config.toml
n_layer = 12
d_model = 224
n_head = 4
n_kv_head = 4
head_dim = 64
d_mlp = 448
vocab_size = 9848
activation = "tanh_gelu"
norm = "layernorm"
norm_place = "pre"
norm_eps = 1e-06
positions = "learned"
qk_norm = false
attn_scale = 0.125
bias = "all"
tie_embeddings = false
parallel_block = false
init = "normal"
init_std_qkv = 0.0146
init_std_o = 0.00299
init_std_up = 0.0146
init_std_down = 0.00299
optimizer = "muon_variant"
lr = 0.00701
beta1 = 0.95
weight_decay = 0.026
lr_head = 0.00687
warmup_steps = 200
schedule = "wsd"
decay_fraction = 1.0
decay_shape = "linear"
final_lr_fraction = 0.1
batch_tokens = 32768
seq_len = 512
doc_mask = false
train_tokens = 150300000
steps = 4587
dataset = "wikipedia_en"
Each number is 500 + 50 x the weight over its row's rms, rounded and kept within 0 to 999. Layers, rows and columns count from 0. Numbers have three digits each. The size before them is the row's rms in percent of the matrix's.

# layer 4 MLP up, 448x224, rms 0.0969, rows 100-447, columns 192-223
097:453557386449442515473534563425516494554547616415467410453526495507500453451500379439492465521450
100:438489593450463564406533452443521529517490528472487575386554457543511554457491523503489503489447
112:529455518478541549550488537525498560432508523548556503451528530575546498502485473513460489524462
087:572539472462579592464450454484553425518490481585464528438544463498485428447541575447543557496479
108:511498456520532489580557511453552515411449479445531505505475534477550555422530559566540484500423
102:510470498556517510459532559458466532569444490525507506491589507564552472464488563568482547495522
086:458432417452496438489497516531509508429544490581462474513530523455588535449441513474464492554543
115:485494513438454437527440530527484527405548583553414494485443514447466578428537463471439472476456
104:460562534411469470640509567608494453552604553399520526558477481546448546551579466417439517483430
097:464512494499556491529493510494534546545425472414464483474493565492519439460587541533561582413487
104:508428518517512542510411449528525500408452515558515534499492537476559498326503519477520608588489
115:588517556456484525579477510493534573499493499445446535412559500538357488519431526488413469314423
106:452553506413517502464481542508485538551527510466522626493448508512467441481477431479425460472459
117:507495587429492411491419532497587476488534471464451470531480540576605534465530450435465480477434
095:431587511483530539438455555572499534556536520401526482518555489416522531442424409556485614510527
092:468539514558488489543480502510580494447547627586444579515455443534458479557426561505539469545506
109:516456509491531538484448477489585481385537564460509553542508536489634494473472500491493557559496
123:471465488415438542529521496483464514481575489424452509483489534534382538467594496463558400419403
073:517374579485462407499541526529510433536507432533427576509354507509589536470454505418540528471425
116:535525443495480535573539533561545471524506473540410531504504549526516471488624461491541526466540
071:430441479558502478519457499503475494517632535440495492449467434468494486472545522395507548583513
102:614427463494604536588367553532523597485444483497471486457467493548510494470538447474464567500547
080:525434559492483437506461571541475440577467530567539563485497519469437511415533416527498570497472
099:523427548518480441515605416448446500463464458481499514556490447536577450553511426571461544497444
105:515470561439609442537516418488569419483455490649444450479514502588570517419499488441603506456510
090:581426501521502516430518511491328430502558502503471468509472575453467489578459490531446522465519
075:538452523489565424421444635558466580509462559480515516529569533582481516558445481506585506519517
093:529488454610439508555475500503390599509514577495501542520531537471500512512480565556480481507480
136:547576523468444533508535549596477475440575517485507508481555514388474494422500521455464497477483
100:639648488406532507450476523552500467575490575508621522496512458510537474484427482518421468487370
072:470581550484503493472470465444516461452511398404571527437528493579462454533523423524521532496488
056:554467437461566452541459648491481502531522587472523462535464476523549476460507483481394545458562
077:475451485492435521522449464519535399492516507465545431492468448393479423330449441399525638593468
090:468409550521459479538532569482529440499492587556470470437475513522479490440508418520475459467502
060:571562519545550553548417495587502511487532443531492513557460469467608556487488394510514610523531
107:525518472459565490459508458499659476538427590454487525454495490560586528484470577440528446528547
110:508364430530534473446504512551543564452502509503471499525452508472447469572548510449539461483516
113:453444572459465494524451437575562377470460669478478521556427463492478558511464518412502566547523
104:493457481526562531509509545437560577515552634555431461456429421534516439445531419375537418526480
113:596544445499409485471524513548532570502602477450487490482523498473404434605537508479513432463477
110:449471513481391485548589565490462496465446460467457440549446505445527409483384437494563533503442
092:567521506507434379458545552507480511454594476538493555408517453519486442533476597488457501561405
105:503501502451558449451528489601442482543456524504519543492537596504498471437481534533501475430579
097:440449573561466384516446596465570510534511438432492496481441477555557439366491438471559492510550
073:586557511504521522545450502586566484568557549554489436511590411473442514462524581496518478472370
088:437473602448549554490540449558555495461457532467508431508492410547587535505445518501492449607474
112:473389528534423583454493506478515475443502536464542504428438458492515594528467456482481541517475
098:486534474533495510590538479512539478478520568626503447489591487427481498489560490557498586530537
114:482535439484549507561592464563460518585555440468451532471527501499465550459509549484488563509454
098:450506548580440486459377504406540506492552495512419521453496553411585487515475532453582402561527
104:483521527562512524519485473486539542560399487513491496399513523500506521511599497524485436451503
095:525578581494446501475424582584554488493524583492549441600475470463503479464513558526474545505448
103:556490533568482567521465562434542492487521598540399544466567431500515431487533476481472523448491
096:524526584478512449489502572502503477568500423482491483399486480503511468535543498549445463531477
114:491523480552560422517547572529571517523472556494524488535434496487579431451446494466491459600482
103:496505387523571509585565674508500500550538556570443483449524497492407465484449445484499449350500
094:494486464531432490466473499412623582474469562481455417531509424525493512481573509463577471515520
109:457450446509606518463545454558558530610434493499449493479492471497663582471539494510494479553547
106:472539557551435477486589519455464517528572462472449438514552554482523570473552405542474515387571
119:450532471556462513549515459575420516427645459532453516516545502531371494496492573441536496442513
117:420599463536594489541502551482482489594508536474516471489486517479450507518419530552560495480503
096:575410508539493500547421478451511567530547497475473518399436582516521504537531477419505510433449
094:473383480584524486545535442453564466512536509473529481489476505529447536470443547512524550590389
097:545481498489442477525426540395401582495457505502460442435440458477486486492539432535482594454456
102:447516422501530520562476482483487506550563382429523505553393599438489432416622477528510551407517
104:525501472447523521431461537514568516437490555533502448507504428549536524579559575555526520527506
105:448493462540481477516604507534505438432513476452409480533448500418430475557500452470500485555525
113:474482518486440396542570600440476464512548532414550488455457527459435487532463516483512529464513
106:481511523470559469506428552543472429573366492540512438542519523550445555414597568569504542564588
103:463415468503466502499598528457521447435578392495450505468467506467500462454492470392507540511497
136:571504543553503487496435476525540472526414523602518454477508454538624555497473484518488524564536
102:509548513448489465463562511677453538535464448454537495522506490489484523517508467497464487472547
096:515427458506539474471477545613567523517505502481509497469515448557501520523575483473479496621500
106:525601562436511585535524477502606499546540496490518486418559459548536448548424535536513424410410
102:500559449630526509526575511542528454375477501494481548585496449461600542454507518508510575547505
081:508459515499488362467449547499556443523519598445539494541489546428496436486471518485337506530409
107:579427559514526498548540542450453515500527581534486583490476477520578417486596584485480444445491
083:558553470560486426475551448587519508504506484592469494461536434469488511476482526465545479531489
084:537470572485543454453435474530600531384546521445496472450495498547616487555474534563495464485397
100:417607453494465469436559502509485525451523471492493504447531423454600474485465490441434562480450
110:549473518472496365523520540530506532450453619511462452509442510471535513461429437443542468471439
119:445496547619436471540440451524417462625486567470485491525535494547496487475512537515511481444538
099:492451449513419470499477539498473443496519504557441547473474432479511573482501582469529541515531
094:560446467548394520520651501507516463537478530470444536447470549422497450470539433574463521457446
111:511441534562501486501463493457550480469490612614525547448538380416521474493501428485467555460498
095:480419485493479474493614499530576582556471493435469547545438524481502458460577472558497515444573
079:489473483541477464394569474458483413609505421518452510528512585556531475552411498573528450453474
111:486547541505471442530502559576578531552473591448496526527471497442499451495573570500496476500424
092:517463434523492539495533538603512429451536566474489526499425498484482529497595440513584519450490
100:517542555552478488445496565571513478469438441464479510474441420504540492518419429465531509568546
105:584547442452443595494533513477466524450456514533539478509488386446538490461509550445499586493500
085:549514626457479452440515456478564439518441620525483570517548474435505511486492555549391492495507
083:498450504528546497571434466459582410569509558520481550420547578423455513453483560492549470581596
108:558514482451481515488583490479472522540600454419503591477475412524396499543476505434481488515526
109:510466496476497402429398515386503567455509547506514589403564477440475591523525530487499433491548
105:492467479502523507493578502521510441466584461510486504513505552511516507509494511568535510533579
115:542553456497527496468531598481604536522472615404535486385456425493560531579515568472419516487426
095:627468438476502396499498552541484536457632488486451515490488560454547470576514530428425519561462
095:555481522500524430499407547554500489555560553438497449568506480444480420505562446501487489495405
091:423469549507462514479484510524432518597494480450455454480463478555532484468429516454460438424339
093:526444522493471488520472550520558490466449600449576587514455603455543557511544582539431567500508
104:596481599446487436467540585483443531486472592536478522459540464504534470430475492504519430577457
110:515571551489462534497523539524538387495556492541541570514435496622549547541434533502437484611493
106:469440552451495513539451484514549491575466493526472586504479542530444494561519516471442414412515
106:481496517460520461502571535483506488482419469544561438514652439490464519591518490517546478649516
102:556448551544517467494529544531572487473434506494511480511412509497553558614459461518582430485467
105:436402538486427572530495557561598485477522464479510496542533564559481540482537528540590565444500
107:471454444488515507553517475523530463495557460498424469512538562513462459559517549402515452430534
121:453492629575500482419562565484505543520504414521488424517475557584479519518458445508477495538503
106:497459587556481482475499549451460488465503466443470421567505480499527527529518472494425522451465
112:526590491456488522482509473559486465498535526573506559550492485568406564491474558526464609526507
089:495536601547391409424506542499579536532537433574453490509375486462498533467545493475606415496524
095:477558568615461527440478456509467473469427559503563565537521501432666505465457520487589478494538
122:383354546476470499544465488496584538517567419426425444464408521460454519519567448490487485456525
073:496490474452540386522488528520454483484443480543549511434522527470497453489516512436545554517599
107:522512486492409477525540500485479572435456516474483504463601477509492487459460426501574539594528
094:516486500487502541432480495520510410608499477561455463482489472535541532573555544564449494568494
115:464498455474399463494504520535395516442586467512529572509452492521484478511444463471500580462499
108:460422564432553454545512502512449515487696444430408453572513505462496566564522466492494467428446
109:536628473533537534487499489428500447468427511471464541489437541457555507542470584468591491498530
094:504478580531399418579480515553490396512496450573477484557562442450507571586529529438420480387516
098:533564518483493497431554542529555539512514385535488541518550437415476445460472486442431464515448
100:562459483532546506554523511443569598552503576494562510417463526567462437443530472418457451446413
096:462473525539508466526540596425639523548443534490405482413489463513448523450538463486508444460612
100:507608534560496466584540544515419501510511516455534476557550470526553576529447479528476538566548
116:462528456572458498520495507520566643480510474533490441514577469513479525382544525527521452512585
108:427567412512458535534429507501560495578518466544439454475483548481500430549486553552511523492490
075:510468466590495501500584531432475476455565467550450503446451524497423440490496556442490486428496
112:466455449475479495484533486445497456564520424487450482502486556539421479575527464483559465475445
106:465400512462525425526490479497551411414582546474487601475473487462496533529504389422469564601388
111:559512458534486471496536489503515449496524446541455549421454494525535508497567464466481415471482
071:540547410488495453378453458494573430579479538496477530527458508542518480456501527447463554450511
082:508450505483516469484530527519628456471565458509499476446519529487527468447437569436506481525483
098:407383469531522490544452548481503527434486508460415441526531386494485498508514518485528496445502
108:557473493439501500493492490456476479541512599482489458526452460543543492505480483459408560582439
105:552443500543538579477609484465528529483537459590448455491557432481436540449502486504413394548545
098:426578507455432513534539541528488514515434564468451433535417490544552558448515443501448566585545
088:491532460597454477515504550507420552498530509468431452541441472459524505478445440414426545558564
097:557511592528491471495613483475491579369476478547487509439483492587492519537522565446555508569454
095:423458546521463511431574528489496394531519476542464514522522511536520499429448464510542590490418
095:574546507467486426510518574561477471485574449471506446458573528496462486501446491443488419473529
098:481555535543485426443562541494499453419442614500568390550547502538496514523439528510462475434519
091:446492520465540472506534561457513407518531489538403439484390487457514503435511583497437479381555
119:522512547581475464444483527497506562498519500521479422492493474490565519527490460534367573611587
106:498562457431443544555489447465540434511630525453422516486533541338537444484525569495474584552526
103:505514533459491533505476573446527455605540526392548573463473547495506458438536517564451481386445
100:537458472519528448459596508520522474577489475567515499507417464521473545527538462485512402493522
103:513536479611417453484441591439444514555439602442451480542496462466540517557458492559478526536546
100:465551505555438578396476509499556530467489506421521504511532576581468501541516534508409490541486
110:470528523530455466488501522549429466488549488573507548479452501495456645433497497520400505449548
108:420558449534442536534510464489485524595559517462479511559580525422499455425449451464450504490567
111:534494520461463468509506472535508484501430480514444571426535482443489455472569540481422459431525
106:374562455600477553511515566458482536537507488477487547474505513472446446543493505571422494444493
105:439539546381559530401469538567504416526504547516454417548484510427494523454431550567427505469583
086:404430471581463514527420507476548519551610489398556489435464453591500514508564550537561502534583
051:590522434464539425545573539461499492496433457496530513457414474516481544552429545511514499570435
093:525463600511465535598468479574470575564477447545547556440467444462496505518449463520516500469475
106:552506473541548533545564529457590502571471583469517604486509503608496431483572552449573468533467
108:546509456539406524511555564543456422591462586581522524532515429474532432472446562457507506539532
097:493532567570411473459527525425574537533519609539415475534460524452455521438475511453386479470530
097:468481459538465444485525480474614560392574523461508486476447435554575545515509525491523458516512
095:473537535517446472495496446584558491446545389585477452478428548468527521484505427453565467468529
057:402624456537566407525498465505462477568550453620510454570513457557479439492454508513475412504562
092:485552487512411363485541541542559465450539517549490516519428435550546436501539557473496484489485
103:482509490526448452482408552429528558489460514539475449433462481434422508525511526507506538450517
114:518568530465562474459471492571486515568495499500586446450470544569520538517492489502368461562527
088:477530490497464468538381499418557499522503468405437536556513505430529421541437502470508468513497
118:526529547404507491483442469557583481442584506473479466469518477407500529546474468520389531525483
071:460463485423463457532507567489501437467416491465483467415465537439464459464490542519445463488493
096:485445523510454516570558519599561468579511488466494517503470477489398434416554464467473488408398
113:537482496482486451505501605496408517469556500501544496430510544558466487561518474446432596502389
089:560464519495503371559559616525470411530512532515540457469617468426525431475479511476497527522564
114:474532523479439516490521437632539613453541535504446467415519452505543461397489543501471491520504
117:526472441555450476481498542492564591514535407510564498416452517549489489493484511486528510504491
094:509500502492429364489446527535552523480537458467506498515468532462423534453590498453531436486472
113:553502546447465583472447559490454514528540525508480510566399475457431493469510450476564456529451
108:468480580480417498479451508526529500443587500534583500498502553396489490521506494452503562501523
108:455506538564483479545565559409494488532518444483450591449518490414565484436566531513450575506488
127:389489499592491465498451511493487530431540483474487433477482463570453433513459470556454594491505
074:577558555522475509576514497503502486537614557503476542487531466479610479481525589472535510439477
116:480554436553511608448466511490512451499558438498453501456498479458542509394486505499433516532450
109:463496499436525410466526584507526451483505433431585544499442491468480538382559429573613559437494
119:558470482584486528488514589448546596543569460472501508513459531551482519467527458440536434439521
096:489459473478545455495517550498480555550415512429432532492506495536519450375534496559524509531496
100:530498495473522447498453519556488498373522523486475573478448535523469468425607461537534500528572
084:521557475580467511485521470538531580466502511452456572488470439537529512464463576476542479563528
109:547555548615499455435476460514554582437645551543503505450491516491520587458479487529453515625409
098:542526488531505558500460458494549460568408642432522550399420478568593442536489636470438525517456
098:506488502504422422422511557510519533617532518530479519571519453506450489568472501531506469454505
086:485581504513483483417549547568525445518601503478485517450498511508494513463518535476538473558659
072:438499533533526472539512611570474407570594529612414500440377481424538484535437466419496478390467
072:477460481496482416495537600566489475422463557456408537441473522475386496511399567505466493500480
088:393511575542502426431395516522516476404505464385542475465465467482455543442490545473539375448547
099:486472489539420420513525510485476472508590484559512579532506535477501493497563415457569524548504
089:500425481498499570521527532407518515590556565485523449451485503513564410405539515467508543476449
112:440465493634492388490500416552559485614481473561573534486525449446514477488565467446573392520527
103:477487550488479510541474537543560467550550463531485517446460467463537479499466543445524427454400
107:498372527490476442464503523490480514385523604537448465448431468620533594477550488410436490478552
110:514487534515472538554564614475439523595588537505409495497539462534492459505539579488445499449440
117:559425427565537584568525585467631534480583454543400418446490385543511448429572509514520476452538
104:519519536517442555495497482482591425569511561510512547515525513413503491532451483471419463534465
123:549572562516510513538520514541447444423437500413484532455446547410515554417517556562546444471594
108:490468529550467489531554461559508570596463512516522506445541490457493469531433520484481588493544
102:536459544439547329431544546475506521420558498482468495596491479591565489537480473545519541526563
117:456584602483512485441478491592546485561465595589553457489481463369516536534445453571474433544495
106:444423463423435480526512541459436546495457571559506507492500450532531409556536532507539547531572
126:453432506575465505482568489524452379549419544603487498479530492429558523527483484521521523406494
085:451421420490406422571448500596591510500496562490484510608558427416536464469514495466474549497498
093:507606541479417531459625490517523473548485480462558558536522495483508407615472484537477398456470
100:480415464452428401538527542546390468443533479469456562502379471449375527491489531544603518440440
130:490418479546502512495495564474611464521598517486475506431553504487480469502489561472527442515399
103:452484453614476367484523504456583560534535538381397501604506484510464480567470487549532408507497
104:476519587627435533494481518493554520539489501580539612432435569592532583489478530462458565584478
051:552511560553493451519501382518564492507532449539486542417504488488513473490494440470517582466531
099:535448461546489628525499645479474524469514456493450612420477566443478466387551473466509523485496
102:483460485474528478456560477499409450456563563497528523489548504432538529464513498531485528507508
064:584400525455421459532449528492497502496485445490363598526547522405486432646580541598447464587502
110:489535513416423516513532519574505540552522488563446422529565493504473548541539455528452554507565
114:464461511544496497497501533599498462453492473512522531492486507501478546521407482423541492519461
108:478468520519563472515390548581590396471548542425501533493481543539437489563578463472485573522456
100:460505425420480466453569491484479437585495498541485508495529554553558442520513543426488428511517
095:489450508472570517487478438526527470483497496529552377492492576483513596428488471525484551561609
111:551468450530500485408549509484551483521515553490569547513485515541530534444490624444554428570560
073:585460478475521485528468565593464469580443471478509589361590473448559531466506498460495550520449
090:443464538474459520425448534467556460611529598497372550464571417372537485493569525497466471514501
103:519514466561447519438482485412555496488425611478446442529535541494568445510517493514445569440479
104:559438583509453504525531539456505537534467564523497519499457386630518487430433499431484533531515
101:552514411499541584520600488503471539599609515509479481570541487457410503377521516576489464536470
096:475467521605530585524472516566495524569495481454639450569474471528479505484522528476464470400468
076:430443504537488471511452558510495457510532515579492429557463401380428480461466475472417574501532
100:542462518490471411565526545461491488551477513460442527534524514591487503464480457496454603510453
102:462570471542544563494510482504495503566501543476526453473505486439451467433495486519517558486539
087:558488524502469516548505461473514575527644526402472525458550445528484476539556434454500509498415
100:448460489600471359501493455481527562449571452588403500421445534474567563500510480519543513540591
101:367473504530482484601456476455491483415512521521484435584460494490504463529500530462426548534566
111:516452472565503493475488588567522477514461494531534497475410482511541510409506543491628521565578
110:417460490424523479504485509547506463530463589538518430531544514551492405450526493513504483444492
088:537474546524427465542448525514509561471447487584453572501471463540410435500537476485638484504443
113:573592451495469469573484487439499531573593454491532514565501585595444498538403574548447455459552
102:476525580450446537571517483496621464516426484543551558444478527527466469479528557418529477524491
093:515514647420519503528541545569562433493463504410537568440494484548520457410552451501521503590554
099:478477616564484482516492576431457542504470582464502570415466501500501488453552478422497418547426
106:419443515502548507528495501455467541437559583494446445519467487491551434565445490544487444506413
107:483462438526497460485522466433483411545482487503514557496592477524515524503549631463505463497475
098:499462445498464512477467561471532440489601484440589565521497466517558497489547435460467433531486
106:523466511508561417474426453450479498470464494439492542476494503434551511484506533481595462580561
056:492514462468453539366512506505489500424389486491460502413500550480451444507570538523386505474516
109:436505518456435479573529515481472447471538547542470470534463499556484543456427474481533493604526
094:596471461475492496443483434567574507473541446532528531558513495461500480520473540474461507581483
107:470599510461467499515512516549494494509506520477543585444467448452543458403454560502477538430463
098:525558466480447552448422491509570455606544501500488554447416490508487461554537542515580437535487
085:519431495557456423497476568589486529477515598511481503538441510514499449480500412403545464550451
107:591497502574528559521422465408464426500525565504543520544474529427446538487446537496456532479499
111:492472507456435412462455481512479465525488569497451477514474470436479524538542525518396495505513
113:464407512594463459469576500558458507466610460548446406613482523616508484464579530467491496394478
088:472522530525527492515516507509484491535484554529443536554424433501500470480391479507449478463478
109:449435448485424479531471566486446478443660488422459449540421565480500502479463494494502565479438
098:563504450576506486499512521504506435492492594562571475477590521533503457426457475548494514493473
070:465458503517555489515488560563431522520483501519442541466547492488491428508507372444516622505516
097:530488383537510429461472603481551550493490580451477531521512487588541452575440536506534439602540
087:548455475411511436510412499486538448418555509506460442484532516411636416488557552392594481508460
107:460464598503483515533414496439530457533494557552458467457557481474531538473532583403545546425571
104:457595475568386486537537548523450471623569541491496489573446436448576545553439552555393590488558
093:604462501493455484485459506486522538435437496477441603482557512445430448578611556572543462427537
099:504498464546540477507526520538516492445541444577440475526480463581559564503572356409487526494499
107:610410469508519444473559553469436483442537423571465514470510506474489528414569497442550485447495
097:407456477598418489470494469517477472565468512477458515449551547457483447471483408534448501561494
094:527508426515457457507446511473460521556539548538475478432508578479474463442476508521395539483556
086:418389526469488534442601514521401553547465457477469436610461532500476493522453521564432513442590
105:468529497486429492483444555547487456470501499473500447502555534522492531501519521615576517509551
074:520479549580610575494462547488562497605518503554466522504477487502430508406488582485461550415521
094:463431481460370437523529512538551470479435447464588486493587479519490529502524547535522517529508
096:528510518457410529476572487480442481539452519561535457478461493572539443507509492486392516442569
106:508434507510529556525507537570473492418481489536466543437491488540546489468490514445488612495514
118:553501562536521562424553400598457516476531505550465551507536542508471495465489569512471571468515
099:478491539579491571481472526512482419522474534473466483509498592449584530402513579461422579397482
114:444541594563450390509589533523539530468432562515506449505512511471500549523482535564496476511426
118:523497445628524491436491527472642459471403528529525485542451427462482482548522534549511498519516
105:570484428448466518572390521551535556413455480454518509511461468595454511415532557486473567473556
092:468498557473595486556542568516601470487481512456435434505592463511602483566531515478456543480453
078:458483553569491529422477502538558444476480557430430476436497488554539505447508498551482557562421
092:522464522533481484427503454450602563562505541492505527469423440494530526453518527518426495495388
104:500374503532533472545532425598524415480462477600469540515528523459555514524528505489489572503495
109:520491550516505529572491512578528509512405564531499538410499478584490519422510482452462555499572
100:478430464510327418525515547576514458498470513503542528467447513497496477518511558519490498510435
114:606508505578373468486486484496516503438546505488531567510514480490451418513476505528515503462468
110:456499514588543484550377513522399483468540509505412492495482459482574494431453452442495555568541
102:493430524610466455431444550520501571458621470442468562509580523430484364523522519482478491490541
128:514506538576474479477444462466487517455475609511457510426492473513528520481477463415407461507465
071:511499474581532437532546480525482393596542432512444491467379462446493355438493493455529476448552
111:479503374611502560484469467453534597471481484472486440455482480583519452410528506508607464547522
099:455421607523476423453456539484539529545400483528455539408537501451545441535520533524492576569486
112:505403435421556570543468569517547502487532437460490544516460513530586398513567501513575528515528
108:476481549552546569569518506434539531454585507495438449484471506529632503389562474383479515537478
129:559521523426478463451454505545568489605508579440555548463489583452515504520502599438474431475473
108:399462445538532577546570609474530473538608536474500527459466508535516465432460564497409456430461
088:433593543563532477513575546549504564557543500480517508540489463451511510476506575508505436482515
105:503504530458575490438509465559421443518554492485508513452549512589570495407474493451394481487504
087:518565479472547468557453542523542602602466513496535507432472504514509408513524520477465474468500
105:547444502445492478505418486510514424466476502507427490414466506471483508504501566420441531536466
101:476558483510458465501499469494411499457542475567432572511460523515499480533552441510566425493461
089:441375518517454529480508393423443405502541529469554528412459478462498442475507495482494510502473
130:448383453543510445553454572574563474375472451541490461500445532511528449473486482435531555553457
108:467551572453433450510473506517417488479484544505387473535511514473461501456463348485463537507444
092:446525575470451546591430478506480449621531595584472444580482509413542491460562410419451569442495
117:518471469442491508433519580448456500515493458455450596504429508513468509467521494485535500466463
099:432524523543470513558544516519465472503477555462512447494459454589427507391509480499556563581451
105:485478425581450465573528566549507348419497556507445409552481446475485526522539543462489541458443
121:475421611516505414631602460510502560422465563472457512452512471511560502463588514475533467575566
088:516458552555558457449494547562447594508595516460503467423564492478505530476481571466520557519591
065:450523493429571531470557449514590439491486560515476476479553516522486492466434489503437483532428
112:488561494566507505557436424482572434579411456471498506542452510566531508512502476597640488547515
098:540502482454482496511483580544462485619462588450468486482519506576473403502509508527594580502543
102:436456430476494566532534472450504392484519435469475525458517477507498494478548518525488496515486
113:573440574521455437548487476506498586422504423458530438523502468592558430447557474497553505515494
099:520449502560467488557464488499600566456527502503482533458501489598491524467522478391544416531449
101:486472533491475479544477576644562526467507504455574520457533358450534548500449454444525444565446
092:495457497440405486437483542481526535450551548535489459615613471497433458537549501580522510418524
072:519516554505515421485522526422531508493517584422554513507464472521553479517499392491472460566529
107:495532507463451545419569493426466455603502495380502547443458519530455528517525540600443422440445
077:476515548529457444483496546591433609572549508440453537481402545489611442424494520471466441450501
060:464506503675511545400430515478508430522456583468554486508501497493496512427493464480570530517552
097:510569423477423535578554456502495535583448491510577482468615441502520527530523583475442596430487
062:401504504609483534445527482532537436457501527448494583450515474632496500476470546426477572599533
116:454431628450404381405427458410549485477500613490529506532448489473538474475551506452529507533501
065:442489526488417520457596528549579551501395472489515472399516534553544473457409438491530463579562
094:514573487550530424530517498472557501542452549431495506525493574494541459465550546504394538510453
100:497420513476467459519494535520510468467475449518523519461490437552541583572483495451587479562518
050:440486509423550489500463506488440504579527440527540483509501572520440500532433491515537421495510
102:527485462463553524528527495546517471501508532526588528469615432514581422398518543480517535479500
116:597474518554559476520480473502468489506522549569493450510486499450539569422544524465554453522578
107:501458515458472456469501495512546470455364451522518511551432479499435461457530497453583574573372
087:493537594467518451470562556513530496563432544480502503472526531521470439513496428485486571436540
096:410434546420465442552461528505408486564517454453456504483520510543528523521563412460390544505562
115:467368545460420558546573579444509535513577491461441390582562528502493476587593433523553518506510
108:481501518515525569543579548512504417505501466444497439491623510555498396474557505550560430474572
118:488464533515441492499663570490537504614558491427539450501467520487365509597485467458445581527578
110:446539543496447464422545462474415480499629612570423495488452459495531481549454500478429542413484
121:421567485572484551454569486553519506472524527465482503468457578492535537407551488424390526388461
091:544510491502586470500472410510509529455488498486488588418421567483475501504520488491452439451504
104:576501511553485460526476495502468551436430508488496510494513457546571556471421491459563608535537
092:404478496520429519467529444483586486568511563416471539503588497439566477510564528536452506514622
078:514520490453428416542459611518577536526481491482485497559489504487500388537526502455468503514470
104:460439538542478589484550541450439508508581593498566521464449467542463474453531527480603595499526
096:497478470454466546513480553514450438482524564490455452495517479515496347535538419478416490492455
089:559473517463445496524508530606505427478493520464493514515448513523530530519457522530401567544472
108:554531523462495411403506484529513461523498497464511537498557444523528511534471468495470430523538
107:509465490516506494568494530598572488497504498532545640452464527495548446452503477513547447518494